config.toml
n_layer = 17
d_model = 128
n_head = 2
n_kv_head = 2
head_dim = 64
d_mlp = 320
vocab_size = 4372
activation = "swiglu"
norm = "rmsnorm"
norm_place = "pre"
norm_eps = 1e-06
positions = "rope"
rope_base = 10000.0
rope_fraction = 1.0
qk_norm = false
attn_scale = 0.125
bias = "none"
tie_embeddings = false
parallel_block = false
init = "uniform"
init_std_qkv = 0.0662
init_std_o = 0.0113
init_std_up = 0.0662
init_std_down = 0.0113
optimizer = "adamw"
lr = 0.00306
beta1 = 0.9
beta2 = 0.98
weight_decay = 0.11
lr_head = 0.00456
warmup_steps = 471
schedule = "wsd"
decay_fraction = 0.701
decay_shape = "linear"
final_lr_fraction = 0.1
batch_tokens = [8192, 16384, 32768]
seq_len = 1024
doc_mask = true
train_tokens = 120400000
steps = 7089
dataset = "wikipedia_en"
Each number is 500 + 25 x the weight over its row's rms, rounded and kept within 0 to 999. Layers, rows and columns count from 0. Numbers have three digits each. The size before them is the row's rms in percent of the matrix's.

# down: layer 11 MLP down (transposed), 320x128, rms 0.139, rows 233-299, columns 0-63
# gate: layer 11 MLP gate, 320x128, rms 0.15, rows 234-300, columns 0-63
# up: layer 11 MLP up, 320x128, rms 0.143, rows 234-299, columns 0-63
down233 106:514482482505452516484504486527516473525510518505469499502526499464503509504485485506525479483512522489498453494491470535528491508512528478503523500455472506533539490459512528476485544546518505
gate234 100:470506447468477476486546527475506546520519545472491503496483483509502530533511495504507506502494518486471471482455513522469493528476508484502527506524531532523470497457463475476517482464480549
up234 099:472541510514468507533530536526468478521506528511500494577468477459495477530505533496477510515516499502539500484498479499525468543517521495493486491523458521468485500515477541523503481516528504
down234 100:538469464509483508512461482505499517541479467506490491507529573484497520479487505545519449488501488527503522508483474467529527484497472501471480515531521463490498501511481525520426511529555477
gate235 102:526557505510522500470521452442488484440498518531514443514513504478493541551494502481506494501520514491505471502469539497514519514523474522524500498506517500503528472508477452513502507460534530
up235 095:505533512546520441462486524520534508496509507516529523491528512512501472488494509475490535543521543498507513456519506463502467510516511542497557513539503550503511526521518495487508500474530464
down235 098:511508460490545497471486493477489487480514457452553516521520527514498499467482526510483550492521492515511478493501462457485442539488499519494504486476478497479522537554525524529486478452476477
gate236 095:500484484497556527512501498504451519531531530490486514497505505495490477493497528478495470504545478518496493470493479503435516477487499475468560477486483509477559499517497510505453541507495514
up236 100:509531473493528466509511515508512515458455514502519470527508505477477486493527545447553501543506512510463496501535520477520518519494514526479508528518500494476487481557513469493540508494529511
down236 099:512515502498490473498553462521528492492507533475501566490500467504483459535489473478477539493500484503501456472545507513506505491489495446521498485493469514474525481509473506471516494460488522
gate237 095:518507471433495502525520499512482521507520510481491464496506475476536558513491495487452463502504427491483471496508513486526505526447522472518492496509522516530525501505504501512499518516538506
up237 090:471514539511471523494504500496487496554474456465519473536509494493509517500452507518516500533528514556478527521490508512443518466502544460459537516520544535497506520474484488479479517497512534
down237 092:470554516541537504497469482516505521475522472477435522508540503510484492536494465493524483508492548475463510469503456493487510481498488486498504490459477489453509451501511520524517475496495513
gate238 104:535524526472525491486502491534460505484558558471501520519464469497527483523509552523492472483520450484451506501510528495514539516529506496522488533541528506458527507537493475536516513471493480
up238 106:474495522519459485505489514505532510492523485520490477441537511484511546520468500473458477525526463479525551507466517492461513500494521508474470530499527542526468494479501494532463496499517491
down238 109:491482519482491501509486542460505482476519515520482534483522537533494487529496466500497456463504498506503517486465545468545509512495544522483470547497509505487493494515484455518484505512528528
gate239 103:474496505502540530530506488499463517456512536509474536481431507526509514511538502495472476509492514471451484506492529500447462521487484489493474506494521471521531525539514486472488506493521486
up239 104:505466523503494521518515513541483505529524487440533508441471497482520539491441452521485496507491493479470482477512500533504524492457532496488505503524472480495528512488492512478492478513461494
down239 105:506500493488546516484455492500513479512504530502459527481507521494558488523520483511566471492491518494513492523487469436513459497503549500518475486474497505547539537497527483520502521511521494
gate240 091:519465495489548521513527527478562494486502518507509487454451507513480477510468521525538497546473519479524455512526513539482459463524517514499479514491497495512499471494476461516457510499509520
up240 098:493527489516538464437483498507484510511468525541487489507518506490509502523509452487510507520497519470486464492536478492493525547518518513561478530525507525511496482519475526469485534539491505
down240 102:476535476481488549489494544510472518470509510479491531536494478525530511514526451472493480492517430502544491553473486451549530502480496496509491514519495452487458499502524516520521483415508472
gate241 089:461545507543487478515488499546492447490466498516539449494507462460496505490500520487486488486538495502504503513481531523514499520512498510519528538563514481497497484516472482530503503465512495
up241 099:513509525505514506472487541485477493502469508471484522521500459486513500492524503523475470469497492469499506532480508529472554470479511446510514526547474513493508542516445481513476501479537486
down241 095:494484490505486492519424550519468498524468508485514489510558512536503492475519498518507476490479486502469474497507523508499482503478534562482508535480497510444482485470485488531521549515529481
gate242 107:531496492480515505476509495510507506443502492509488492496516477516540556475533532472508487498521512501455488496447539453467484518522484476483499504526530504569510529517477484476485515490481494
up242 100:504508507513502535495490505504477510506438503513489524504493500460557544493481497503493510521493507467489437518490479517473534524489496537539494507488500491499527479506546466477525520525522509
down242 101:502520525501488499528516478514496450431494505483491509462493471469522471515561476507518525509477502461521524464538444459472462506517510443507542520449511508531489473470518494518551541553497518
gate243 085:504516459484540492539496530531472516514494482495524509491485450511504501492503495504512474510522477537501557545491508463572509518504462487479516507535467543486487453496498467549511536462513510
up243 093:507485500505513512480504507493496481453498460483479530511505488491527488513521450493459468498492522513523517538529520489489513514469514488487504470486484473464510483520501480506533521463497511
down243 098:495493488466461498495444506486506465486482497476502501474487515508466508451500517489470512496496406496477505488520470497494463507514523529496506504551466485497511483488530484505537541519513508
gate244 100:517464507539523549467510555470470483462446468472485468484507498494474508504511437524472494529511455509517486541487520489513525521522452501478531476506501497523549515499500503470491532469482476
up244 095:530527536466514517496478496502473486462527516539485501498559505487511500482525498450519481495520488500545511476485513469565506532481478457505456471501514501537536493516477521513502517522512496
down244 099:487505504486523518517471535505498502497488477499489498516564521516512488467487528454469489505473462522527521483525479496489503494484443486484524485499493523505523515505458505501530501471495538
gate245 091:498529463481489502432503497484528485498489535514486455480476501499529525499524518517474465502530484484475470525492531454526502499482499516533461500461532510548489494485516495488482487464480539
up245 107:508482479514499549472496491501481485514483494540482541500499519525506476478469520486481520468538533548511504495469484473509523512439509482511512515468489515536490452481478498519501484459448505
down245 106:445503503550492520535449503503485449504437521474535508502502495534469522498502489504541555508511511486517476506523450509514495542490486511515507521455507529491473476541472520527490480501539529
gate246 099:497444466467473486546510503538516486490515504545501479516519482484505464500527477489512489526550530464472498476489499510521474486509495470503524494474502440515548519501496498535462516486485528
up246 096:472516515531471440474493541529526486508494459459537501499484481509498531478500480500470485465498510500464537510517518485502530450540474491481512482507482522533487505464454518524552477505516505
down246 098:470444476493524508528510480494480538523487477496542491513517487484518508533521497445513466514480518514498518497504538458484482530478500498480494471504502462527540506493518495506470499501482504
gate247 114:529520465509502459508536535511510517532526534485475475470524504493521485545428458521477494518512481491474512474480514473483489539470494489482519521515480493494525499498469464500492490495527513
up247 106:464548527489560512548499479491447497491465500479489471514532507489449533508489540443555489466509503502523517488488500506530489530469497524456531470513509524484474522515512515506493507517537505
down247 110:489529460514509503499441469496469480526502488493529506469522538539475528542479479539523460510510492444477524512496462500478503521525489502486499505456479495506481470539505498488508542519500510
gate248 098:484533506535551464483532515468506529469533506511508506527491436504469533559480492510506500497483472520520528520507519505474443497457485463456470517525498460462519490467498525495496502483550471
up248 102:519520485477514500507478504483463532507489484500524504507512505491482473450548455489547473509467479500488464506499489492515485493498512495440510459519470515490476505502510533500515545540511496
down248 100:516496521489489488537505528514539495486494495493459520506480512486497511497493492505512502535493491472444492499514452541545508531517556516510465490474500509531500546539540488509481527467494470
gate249 102:504521508532508533532511511477484488485502525493512492521508500473535500533538480465506497472447469507503492497530503428520465468517489475456542518496513469536527515507457498517487506487506485
up249 097:514467473521564518513499522467483498486487502478478502535534523491505482506458541461524530493508457498527551486504491484524479516499507507566508516454514482526549501498473501494471506501496487
down249 099:539501515513491498508463514516503515511492516493545475514461535514531496484486514487492473430499517471477472504477471496493527506481531523463486487500507566492499482476496515479522449482490520
gate250 109:515453533488532486468487498507518509497533528518496489521484498490496524523545465524515445502506490469488552501496508517494475514531517463490481499513562499534534482484450513504482536495522536
up250 096:470508498512497472482487537473494473495457500470456523471493497539474476517506505479449496524483460545503495489478481466472449536455482472481500484480490481546541549524505513531522490518496496
down250 100:545512503514507479467578480443535502511537546493496488521491475454513511511497473521528488510499561479525562484490588464500531469538515501506479536529504498516521541477489547454501481494518490
gate251 108:521496468485540489451531538510495487482482483521493520478446489495509513530524468500542463538483522477500498455484524500488521494485440505496493517495547498529492502536512525517478498464539503
up251 114:466495529507505522536502481487517516473472504470479551450503504473507484508473471548504470542506500462477505518509485482499501455494453490498515531500547510508533497508499498500559473522517521
down251 110:494511532501506512483456482525515486516466497488484518475492519501482507537522466460584495504519501468479494524502479454488511495499502499471441492472488507501502517493548457526541480524543505
gate252 090:499531506497489456463513549470496503486525499539485457500499459444486526479522487459515496515513510462492501513477522429501531518490480474516509518497500534493488479465475503519501557515517481
up252 092:497523497496556467455510526481486457482511491505528486532491481478470518532515472481526497483445508534486505542489499509515488523483478458484531508513487485508523521515446479483515478506559522
down252 093:504476518475510470507473502518457500539498517480525436486504494515562497516509514491496494499539514476482530540512521505525504451462568515538523505491532485468527499557501492506535514508522497
gate253 106:506491500464476472508542517502496473497506510465521474492499442476516494518513467497468482528460510537500515517559539484518478535465493521492510486573511480483498537501453517529455484459464504
up253 103:550508434490456489527509495452492542520484510493504499559513519509506525507488470519479543453491514506477468539514520490453491542544520535494497495488525524494479459493533479483512541487505482
down253 105:495545558475488477499552497467548490442500520502497512474506512465482530535433455453507499529485515461456507492514520491495499510515509521535492512486514503466455454527511482467501533547486490
gate254 080:502494473469461477502515497480470446530493510487512501498486478529526522480502516476443511513496487559495523539487502493534482523478475501480509533474500462509488482455496448528506547516479473
up254 090:538536469482523456516523481504546516506474466539497496489495523508492495504465511496522522530475505530527514495504514483478492530496497551483523488496476492505506519452461495476494522432509550
down254 084:466503519488495480481526516516468507515527523488507471518512525495500526557514459513512496496527521521551497480516540486498494468493505448532513480467527485521516520531501489486504457449508490
gate255 118:477498462502474468484542544521488507485522565532477493510504461507495501559491523466503472569518491499435457517479523519520475489516507490479501446519505480522525483475504496459485468497495508
up255 109:520516518462492500494507472444486512505482501500506433511529490524514503485533509520516510476508487476477509491491507493504438500472523553514532503496473522501524573506496512525500465519434520
down255 109:510540586457467505497531533488492498447483490504510541479493513476540518538495536506514518509494502494496523493505515478527477495494512492510534511506531522536457518502480455502462557557473518
gate256 092:474491516480528504478513559498490490524525495528503505507479536520509506521469508527483473496492505505506511495501508524485525517487493469471454465519538496579476497550461484545499492508533524
up256 093:484518494519502494475522480513504478505473511486527480506463492514516496502523466438496469517516548485478496552490493519533559488540471549510504464522533523516491538462501518510537489501528512
down256 098:513497486499493483491476486512505495509503470472457458516477499491506489491477494536510505484536497510520493513514486495519463501443476520500521506507495475475495524520527531540450476532513476
gate257 097:509512531505482524503502480523494506500525486534519506490472492466522550535497486506495470465481473514491507510499502477492491507441505523481502544479496522494506505515469487516499528511488492
up257 096:538521487502522472501501507513452448552481477482530538544482509505480538494525511490466508493489539511533549530499530522505548494500498496463506478526479511464449497485501515503496528479527520
down257 096:494464522462492547502444494507517526509495484497485487497509539544469516504508512500527467477490507479438454510476461491480472474518461477555504476507485474553530540481487521499514496538537463
gate258 115:499485428520499492494537507507488540513504552531492522529579463497500496544463492469508481548518521523494514498496518483541485503561452525485482488507520493548506521502499510496515512482473540
up258 108:475521509496517502507486501519478482523494488495497481503461502493536477489511516535480523454482503539485470522535500496483483482451491472488467496445530489520476507518439499539523473466486515
down258 106:502554526496503481482547504464481529505518510490479491479527465527502494550491549513544529492455489479533531523517515448522468556529487476445487466481516507507493475499506506453534462496464550
gate259 102:548521526513507505562502527512529523444493486523454472557479437508520543503488495531478498516480509498470490526544523466493491523544475513551491506478496505544498544492500489518490471454502495
up259 098:501491529469477525469516492512497525522471523487493514481463493493482490516485491486493493523438479559467518519483513517531531475475478548499543467563491491507492508494461508471518493535503533
down259 097:492467516537474507470482507529477473497471481518564515481464496491498483480509443524529470462498497515505434487494471504509496464499494502563497552505515463489494491521485511537484497549523507
gate260 103:485523513488496512500497505524521529525529498454512497475521491516444521512493518517460463502541467520495491524462516457497500487520482525502510518518490476502522525489469524522504502498536510
up260 103:473444510518465475510495513491489457494496483513472497512502471501477445529515522494498520486480522515527537476519506525477491492463506471472481503511484534512487457519513494530515499459504555
down260 103:495496484534510471480494474522495491512507523481503544427532482508539496530510490476498518509462524495501479544519469501515471486512487480523521501414547484511518486545516463503553520522522478
gate261 112:540500473541497503512492514506487503475508495519494482517496526477554508526548496514512455497505501507497513523501514457519460507476452504491479506562521512543499570500490491524457516488497492
up261 114:478465496550490478462487528513493528500499478534466490496503523492497516486540483537484470523445482513455479545485517495505464489483462479499500493525517482507526513540457487516516500476524517
down261 110:513491495519475471467407521483495504542491490520490517483509511513481528538486513536483510542510494508492497504513480495503525477488494485458510474477510525489495475490537461478497477489517471
gate262 087:523512498522472447525508524474513485479487503466505489541507506481494547520503552478508491509484486458477520512471543471529493527506501504508471532530510527525471536469515483457486517530520499
up262 093:460487517504511448536513521496514501539510491504516464496480472525422487532516516485527485518501496500473498485441532534510524478492496465506524506529497506479535511503506500532481518485517487
down262 094:496510505503495509505498473547497491475505548519501500538496494536492491524513496479517493472464506523508532491508537504459499524505514522498490485500496514505472515529506486492456482501464505
gate263 099:493490508500518507482514523508463480457514519511442505483454457533485504484530517476511498503513491519515467530509503510526473563548500459456431509491507517499488483462477538504486499509468516
up263 097:448486525470479459474502511488545516524512524462499516502499493542520481509488503473522495542496496475491529491527501439547503502503484484516490474532426452500470460460477531472546466478516489
down263 098:521506499493523501510471502506473493487552479482531451466486500546497506497548522529500516540494486504483509531529458507529513552487517533498548500482501441523477491528519511529522488486484554
gate264 099:504546481539491485500479524541495517533482512523468482481493519529508485502501517568516470518505487487484436493497481533499486524522447543477550512487504502488490499475539545551470507504474474
up264 091:483514489464517516528507546527465525506521463509506516459505524503510487478506474478568507498527511514531529478542485507435528479500500509508529524491489516464524511437500523495496477501476496
down264 091:509502515497476494474608501492512493481517526484530515498516464520511495475529481497535497524491483539483518519520546476515525489496527482456457545512468480487495501503492510531450526542482459
gate265 077:492505471538483493510519464449511517506491492507531528533495499498495478513524497463506538551490508546470483506516496498500538532488504492472488511481517450504498478479495498492510468470546481
up265 088:487500504504467482492553495514486528465454514475480484494480475506528539558474532499503500493562516481493539497482522494475518484494523504493491512477491496523524500470518552481489526485507544
down265 089:529520462515520478504496494494530482465463497497491521489508523473452518428487504471470570511512485538478510505490517494482500513490500551464474543503513505485453510498542481534497528542519501
gate266 100:489532480510529497490520516490503525520516537480507502518468517507510445528477502482498477484489436505461528477469506497515471516521506549496536472452495498503515498508498491507496475504476534
up266 101:474515461492509490494480486488526500486543495503520488520529523517503502491471488499465512527493499493475504488479496510506491507520492497499507521517483508519533486482550466412518469444524482
down266 099:530537509501534470534452464492506483491482504475476558468492533475500478502490535524497520545446491532452528477498504492457538498506495517500522484483471537479477464488491498497479540494510492
gate267 097:527540491512509494494489525519484465496503493559510521494495491471489508550512518482503451495447438502504544527524530522454506493504516520501517491477498507474496511481469517519476525474487516
up267 110:489510492507418493510511521485544499513496472488496490531461517503522459524453551511511524478501508487514497481542481537501490475491501500468461453476537496514460524499534491518495499547489524
down267 109:491479504495488497517537464494519531469487457480508460545466480503509523519485506514525462480537512465551483498487509552531482475499556493487484515531467521509492532472539501476503498532472460
gate268 108:476482504531485501519530557460471508512524512525539498539502472495530523514486526528508455499494510449516500497514531565497489484511497519497511475494493537495489508449501496492477470474501484
up268 105:528521466483471497498453515482520520488488502494477551454506516547495522491434494500504483460503502531477519486514465453479501525536506492534517463490494533510530486471524505505510549509493507
down268 102:489549552471498485446437472458508513534470467499489531496551487490494487523515461529478454498533515473486533519522455438488537497480507512493506538486504508526514529519445517479513531498479481
gate269 095:513458511506521497506490466482529493464517499493509496505484501499486497505521496490455439476453493501496527507511569501459474486498482501485477516508517469476512480522520499462512518490481514
up269 088:518481484485482518463503479495518509469541535464503540497496541486493507505485493483486489494463528508526495513567516524497502465480511438490468484501525439478522501531526457494490533549505516
down269 087:514511502517498481524420566490518508561480502561546443495572498516470472524491501517515506513506488486501485501473466474484450479494495511493518531498456502470505496512486513485498467497523516
gate270 113:485520500522497480502494526524496495475495517506523459502488506477524481521470498505495462482482473480511518465487529489435464529497496495515489478549534468535476490491447505490455499525498477
up270 108:531548475485492506546492532491511547521436491500498510514482492545529514471512490527538489460497510522525523518467496526469503475532481508474452479482526523519451542476468515460509478508546514
down270 108:465509474467488504487537450506505484516500461473482491475472496505485519529499524515533511546519478498474564461518488507483524551513485544500515532474460484506506453500540479499517480525499499
gate271 106:504476512462488463504504538505533479517480515490451465497475495513513523539483509491493489535484473512455476498428536524523481537502521493509471509526509497560485515486450473485475515478509485
up271 099:486472562536534531467483494458479453469500512494519493463547514492519517503450454483481486506523468516511528487498486487512492515504526471472503540469522528499486475483509513527548504510457465
down271 103:510528510539518539509525544524528522454537480528508487450493483507455503498484477447515514502466527519536496488519486552487515508477481475554502512523491529479502540501498476539535456505511492
gate272 100:488519493455486472475518526474473531494466505520512511511507490474565527514485480476548464488533452527500515551460505485522534516527479495469499507537470520497501472478511520509451493505472495
up272 094:480488489550490465518473523479495477513488505459505512498504519558503472480457472554508465511490479519453511509516492486498492501510452506497509453469515482535502488436535489521522530506493494
down272 096:533556507501525525507523454518543523463452480477504473497494451509497458564485497474501507504459488545501477502509524477500505471496495479532518508503486521516473504529509497474472509521482497
gate273 103:530495520497526477491490543504486509498482501500469453526451478471489520577524483471510497524551495471493506514497541489478476521479493526525492519499528442466519529506490484477442510490503484
up273 100:466543515547502479532467475500499511485497523505501496520470518500454492519502484474533491488545511520505495534507506481496478552462560537479540469509496477528472483489493527502529551516524523
down273 099:485494513482512515500510497509513476493487482481550521537484469541515477514523500456460550490533503498491449504478521494490514455542521496486524524554522506467513499499519508465501500514527479
gate274 105:501502444497455463463507523450504490497540507521506511509517494431499512488536522472525469499518465481508485469512501489521479522522526493437479490485517540499493499498475436548481523472493484
up274 106:463470469556482516478513523482473525554511515471462463478523506483499514455486469501449462510482503490505503498528505532509512456499522486520446454530535499512536507487473482489502468479486473
down274 107:473536500528485506498563504476499501469502505495528544456464462517473465538492523475516521473508504522492491470501580441521490507538476517516495435502491504456464497505503488508481520524472531
gate275 109:532516526539523475535544520466502545511511543547485509540449491462490495506502514486517481539530504491512487481528514480516489496528468494482518472500511486475503504539499493514481479477491507
up275 104:530512506536545500504531472514462544516509534508491502523513515527531483495521522557500489479497484473490496472479528480517518527549468525494502507536510483515493510460519506503490485496461527
down275 099:516509533541481496507453526475473496534496512481522497502464525520475484519546529503449533536487468530533511493465521488532492533479495529507485546542484473500485515506492490511501438534524533
gate276 109:509561521510497477477519527508445498498508538473494479485466466476500519504530518520510512516519461491476544481506523502505524515503469528483527451525534491539473571532496531535503528469519501
up276 109:478513497468493537460499520465494507487426516505476488508504520521479447524486464481475513517529505479484525506484497488496462510480480466499535516482499474493505515516512468502521518436487468
down276 106:520482485536468520514468487498500493512500456484510468548458493492445521496510475514546481476496514510500484479535472529516421496538486538478504514500487480497549503510498491509484476524519496
gate277 093:528536501496497513519496495520537473510516506515463446520511447520520467506535466477534478491550527463479543483526494553490563473524479465521544498495513496497475520503448545488481519474499502
up277 096:524515520547500491513495487515525543463513500495489484549518522485492491492507455476532528500492540525523522441531480522468536475491539518491517425532545485523476516479507515483498451523477509
down277 096:532497546537485505491459489499457516470510530517478510498491545491483522470478495489509528473523468519479492505469511476498472533496492502515482519533515510483449513508533457517502525549483495
gate278 106:517512505529481491527507485479458523501468525519482500483498513494513524508463466516502449531518460475484521457479518510512456528506466518480514505512486484515519475489478495493451538533448526
up278 099:582480527474522491479499496498489527496503492482535521482487494465455537522458499480548515534485467495510504519516495550523546483490516500417499518540487565476489479507465523554541510491517495
down278 099:546518480541486502472452483473497524529510482500520482496553497494522488451490474532506477487537529486472460515502500528441457502475529517465498457446490476519518480516526485461483515519512457
gate279 107:511466457531518493496497548516506530482543509476452490534521485543499506552525492505498486514471467506472502495498494510538511512522506501462515502540520499515539476478520477510490501465496489
up279 110:532501507474516505554535480503496540516549515458474507534447484498503561529550502511532504525519464519535544488487525506512500529543558497515467515522506487501477505527497490552504501544529501
down279 107:498517480489497424541527511501502477517519468512512535500497521497559522463483506463517478487498495465492534511485538541501499537496497537490538508474489505469481501469543536479485517483508479
gate280 092:505504480547528507520492519490482488500488467526513480510494495534535486492510531513491479475531549478490436510505499521491501496491468516501498461523498532494492510494488503507485525502527515
up280 095:466485517546493515480522477465464468512473482490493507524510437511482493524490488525448511455519503474543459484474535525557463517526471525473520511489459518515492453495491525477523525485527508
down280 094:486483459537515525487526484504491466551520481513508499524489512462489541477482494467539552502513477493515520502530506489512518535504485556501481546475486468439490525472489502476471478513505488
gate281 096:530530465445510491495504486513523514463508512485504534480465502502539497499499495530465473539523515509520467549466521480472517491542469525481518483457492452514462500527476492493507498504473506
up281 095:535475521431489504448502500499528530532460511497483509476470513502471507513500506513558514449499474516499475490532525485486512522458551501473458461470498471480510477510487513470519536524544471
down281 095:464458513526520529498492483513500481487511429531475529499471466497514526482527506521495460452510518518508533453571508482504514486547502495473483497539504483505453497550495538547502522510551535
gate282 106:515497514503534479480507507472482518485488549509555504476501502471522504523504492494498475516513525478541494504544525549542499528477510538493490486507549470504533493478501564514468519487504539
up282 095:524507530489469509445501505506519454488492509446528535518518541468455464512507507435520556529474506526510533531494508531523511462493532505480554502498531504520508488496519464493494536489512483
down282 100:500517519511491504494553493490543457522501517492484519524516496493487532508460474479527519472535540510489499504487530524478531498488501528515495456465500473507520495492500537483543513484542476
gate283 093:495530503470535507417537530507546485438538497509501471495489495477503521506503532491493477516497472477485501508529515460526508496518475467527478502498570528482543529525497478479486465507505508
up283 091:495472514462492550481538473504470479457513528493508489516499516484477520497552458460487476500504496451520485477513492522494495516508520500503465480491475496507498557502513496511518532510502552
down283 090:421517486490528470500482483494516506546469474491473499532481502484504551554482514496513480525448499496528530505493464510497485500511490462486524527469488527537520492504492496478522513502473495
gate284 106:486493506496470483515497498529531512532492515520520510504440473485510514495523508517457473477504425444505446484468571444489469514496480506421472491513524512483497530488468500462478482509508480
up284 102:469488509504463506509486516516498480532497512520484538539526506479492562484520484518554481469473508479511473499508476480494464458474480486469473500481514536514494500457504493480493484500495485
down284 100:480495471453493451501478491472537503501505522453502507495490509527505499532479514476522509487518521505476534531491534518501527465456518486524481440481497457460524476526517509468535554517530531
gate285 080:485503517505508523530515498509489539492492498503436497466520532537552510483469499499440483457510510515490495488538538491478525476492485503478511506507503523486464525478495514531465573488486546
up285 081:519505486514531502483520521521508536497476507472472465473454504490488507468515536500514539490496485507466528505522496497475500497488550514501510517524454501512482509461516479468483521527489548
down285 077:485487510503481487506548518510500512538519525495489508545503493513502494591532470467526539535522514496505491492501520494530492488485497468519484490515483530519534495548468531495516409487501444
gate286 102:502489506514528511492531493533507535505496508544469491506527479500525488521517526556469486534472492509486529512508509487503503464507519504487545469502529477500549487435477469511504467471477522
up286 106:470451522493524459505486482524494491487511462536514522555531454475520477492506500526542502489498510476480525510508515506532507526504487455480499488497500489481485509554484537541500518501499500
down286 106:492489495492476503509511521514476537544512502483504498460513506499513498524540460513465433524490537502504498483470526502496488479549522550472474493486516484506455528494516509520453515495521474
gate287 113:488478477533505503468512525495519524479491505502518486495497507545533477519487479535510463519474472536471515484522546446537491489479494484442508481530508455530514511482488464513470532509504508
up287 114:530525516496510490546516517476495469485493504500488486454561484507497515478512511508492506531509557497525485510529507512493476467462494514536522545493480537466497510497528478454482505471455535
down287 109:535516503522480519493461495532482449476524510483492499523494527506482509468484465504488490535490478532512511526511450527520503511494509524485540508489507469513560518527493491539462466532518491
gate288 107:510539489503523495471472465592440478491546521510504525496529522510504499557507492477491471514500494479495500510480502484509492480510480491486510516513485502519524517508489490540489553478546504
up288 106:495488513520543496465521498526476512485517508477490478477448493554476470535476463488477512489477514453515513458510499519524452499495460501484511488490507476528494472512521539499513486536454486
down288 107:491525465489443484511529512533515510496518521454525506508476517518483493510550536486468485500500508496522514551521555496516527477480501494471523485514508520500499490488503508496467476466510572
gate289 093:474498490475503471500507518489499537529501530491494510485491483518496580502477515479522442513485461502481506489465507540473459490498518480469486479516484482500494510503500500486465496496515511
up289 093:485487514462484515516507554493545528532491500479499498490521526496517540483459509455538510496488460528486481480504459506541467467511530475489476485511428510498477493522486520471499455539551505
down289 101:498492481487483563481449506522514504523476475480547537540496534504468517484475486516495491516502514535537485484515453485478475480518497508435512503489482482468529484520505532503478501508510502
gate290 110:477557481474514482492481524543481531500482517533467485511493477491492517507474463498497455526547448541513462509491536483505486493535493496527506497527489499520511506533419523521478529479509488
up290 108:471451479537455454445492549499508522506465526481489483512481525527458465494497538505458493505451477532553494478503507466503477471550502497521477438507481491529500503512487500483506494476498489
down290 108:476538494504512516508512511503514532458479504500453518508495492501486485528498527488503514486526508520484515481503523448496495554517487510495438484473542516532472523501495510503477500450486505
gate291 116:489534466524494509519506507506507526493506508467494495523501447509548492527472499510477493519495479519487467514482511498523543504551472500518487488487505489523510499485463495499497488476522458
up291 120:548498511478480497561488522484539495480530509493491549505481541510466487496511521480509493535501501521527528493511528500478490492534509519498473493457501481519480527487490462494488523493475500
down291 114:507543496466528476524553480451523495506519498494497508445485464498489436497472510479487494476494491499481494484533497496490454515552562523455510473513556476485466524477508503514533519544461523
gate292 082:488490467489496532551524487538538508496509472503504476479480502510516477535528502517534510465486497531502516480489503498519488490444504514492482435503478495488483537467512520499458450467484531
up292 089:526493533481469496482473529500506459479537495508546476514534487492499507473487518474495507529511471496478501517539482493501492509498473521451489445537480467503506490532445548523504515528510562
down292 088:461490469494457469504505480500507509511524501488510546507504516479527483554489467494511470520529522500541488440507493508501490483469518451520513469485504521526541501567489504531535485489504462
gate293 077:517456490555513525477496521536533501464491506494502519488471533534478464520521496512481529446460495473505496470530500509486479513509512506441488533500449466500505472466540506530481534507449456
up293 085:500542464522488492517499457500533549482516469480449500507514530471518461515509510500491517484508511494472528486529525498513467515494506515491492514480487469466485467501458465497507513503493477
down293 085:512483498511513480514532491482499486528493512491495494559520461519540508577489489475515497531513534477546504521493493493530494495516483454495529494521508476537566504532505533495498454456490507
gate294 089:500495474525480480512524531516465518517489542498516525485497471518513498509531483511504500468526506525465509485479470526539546524486461517494496452513496473532466507457456533486481533472434520
up294 093:517474472486503483489511490519500503484522451529501493509512500498533484495486476506489526531508472504482518496515522471501506497543475518524541479490477444565484484488506517456449490510499531
down294 094:507490513512512463483539473493500461552475521517502489444506468498494502506497486485507570516497535524487527505473505500520506469500512510518520505473487523478570499503504498443535527527506478
gate295 103:513489501521506521507505511515481523495521526499525520508497520514520504509519494480523475454481489518560482528497553484506512510544455492498472471524540479535510509469499443526525547538510477
up295 101:423496486494546474507518454489470497497532489537492523472501504527488482508532490497483551521482515520514500475532501538505507530492485500456468514501471461525518499503531526522503497504495493
down295 099:480541477535517450514496527504444510509508483474501460508493494492536501526525451452493528482502467488473463497509528531483505523552463498513490484483510504475477524445487475491525468485537507
gate296 100:471479479470495464489542494480514519474499556479521518470518468494506501525488507502484500523536460483518529489512494455499512543470508477482479508458510463491542493538470483486473462504510491
up296 101:517498498478518461456513496489551464496542475463498496508492479496472516501494533481503479470514510477471482520508503524534529524540477483485503443501486534512470524544490479474496475449488537
down296 098:512497536514526508525556458462501499472526479462518470509505475515542439498471518510491508498534480526494518464436490475504497495527484509513496502494497494520493512540529503513485495483504486
gate297 097:516538466469465498509508494495496516565500518499498461484508502510529537538469508458491489570488501472520467510521498504520475530485448516532530491455524459498504525516485513501497433465482515
up297 103:540530478509502469512488520490522503467523515505507490494468440505494516490567505455521494507466504487510556446490502562475536501481504505494505522503467503505522486476503523485511505494481502
down297 100:504511500489495490481546460485532516527473517518490519439500469477504507515492501460481562512527525537475481453529517522536505470480481520535464499437524489488538525524514538537501493526511489
gate298 101:503496503499534493524486466468492515485551553522447484513504506503540511508506532526493487506497525488498459529512542511504506488478448501497462499470514505500494515509511545499482506475492487
up298 101:481517508515493483451474520493523552471526493493423520466515485501499504459493524507531496503464511560484500508549492470464478471494554497494498496491516487490483491564484483552505537489554497
down298 099:472505486490478552507431542526499466496472471482483502500524465501491468460490511535543499522519504505523507507484505474488477517514571550476541551505557474521515504507492473501479529487524471
gate299 107:474527449526515478486562514532490491497508525520491496533472487506553514503569546501491501511471546499498469483525516547494514481520467497472477491514500438500470482478513491503473509512531522
up299 098:488541475491455519497476504516544487515509498502512456497484488565473549504499524474502496538509507486494482485512495488495505526471512536535510451529481526530472482491511491503483491492463487
down299 100:477473515481504505497475478507502502485528477497460506483528516515483539465522480505515494525513503517487481481489475517498515527463490546543524520477565497489492496496500525542551524539521498
gate300 097:505486508490483489511518513543503510476496494509525477494474448495491507497517448508483461463483461538515501462498532544473502521530517476450481468483531473521489509510525513552502532511499495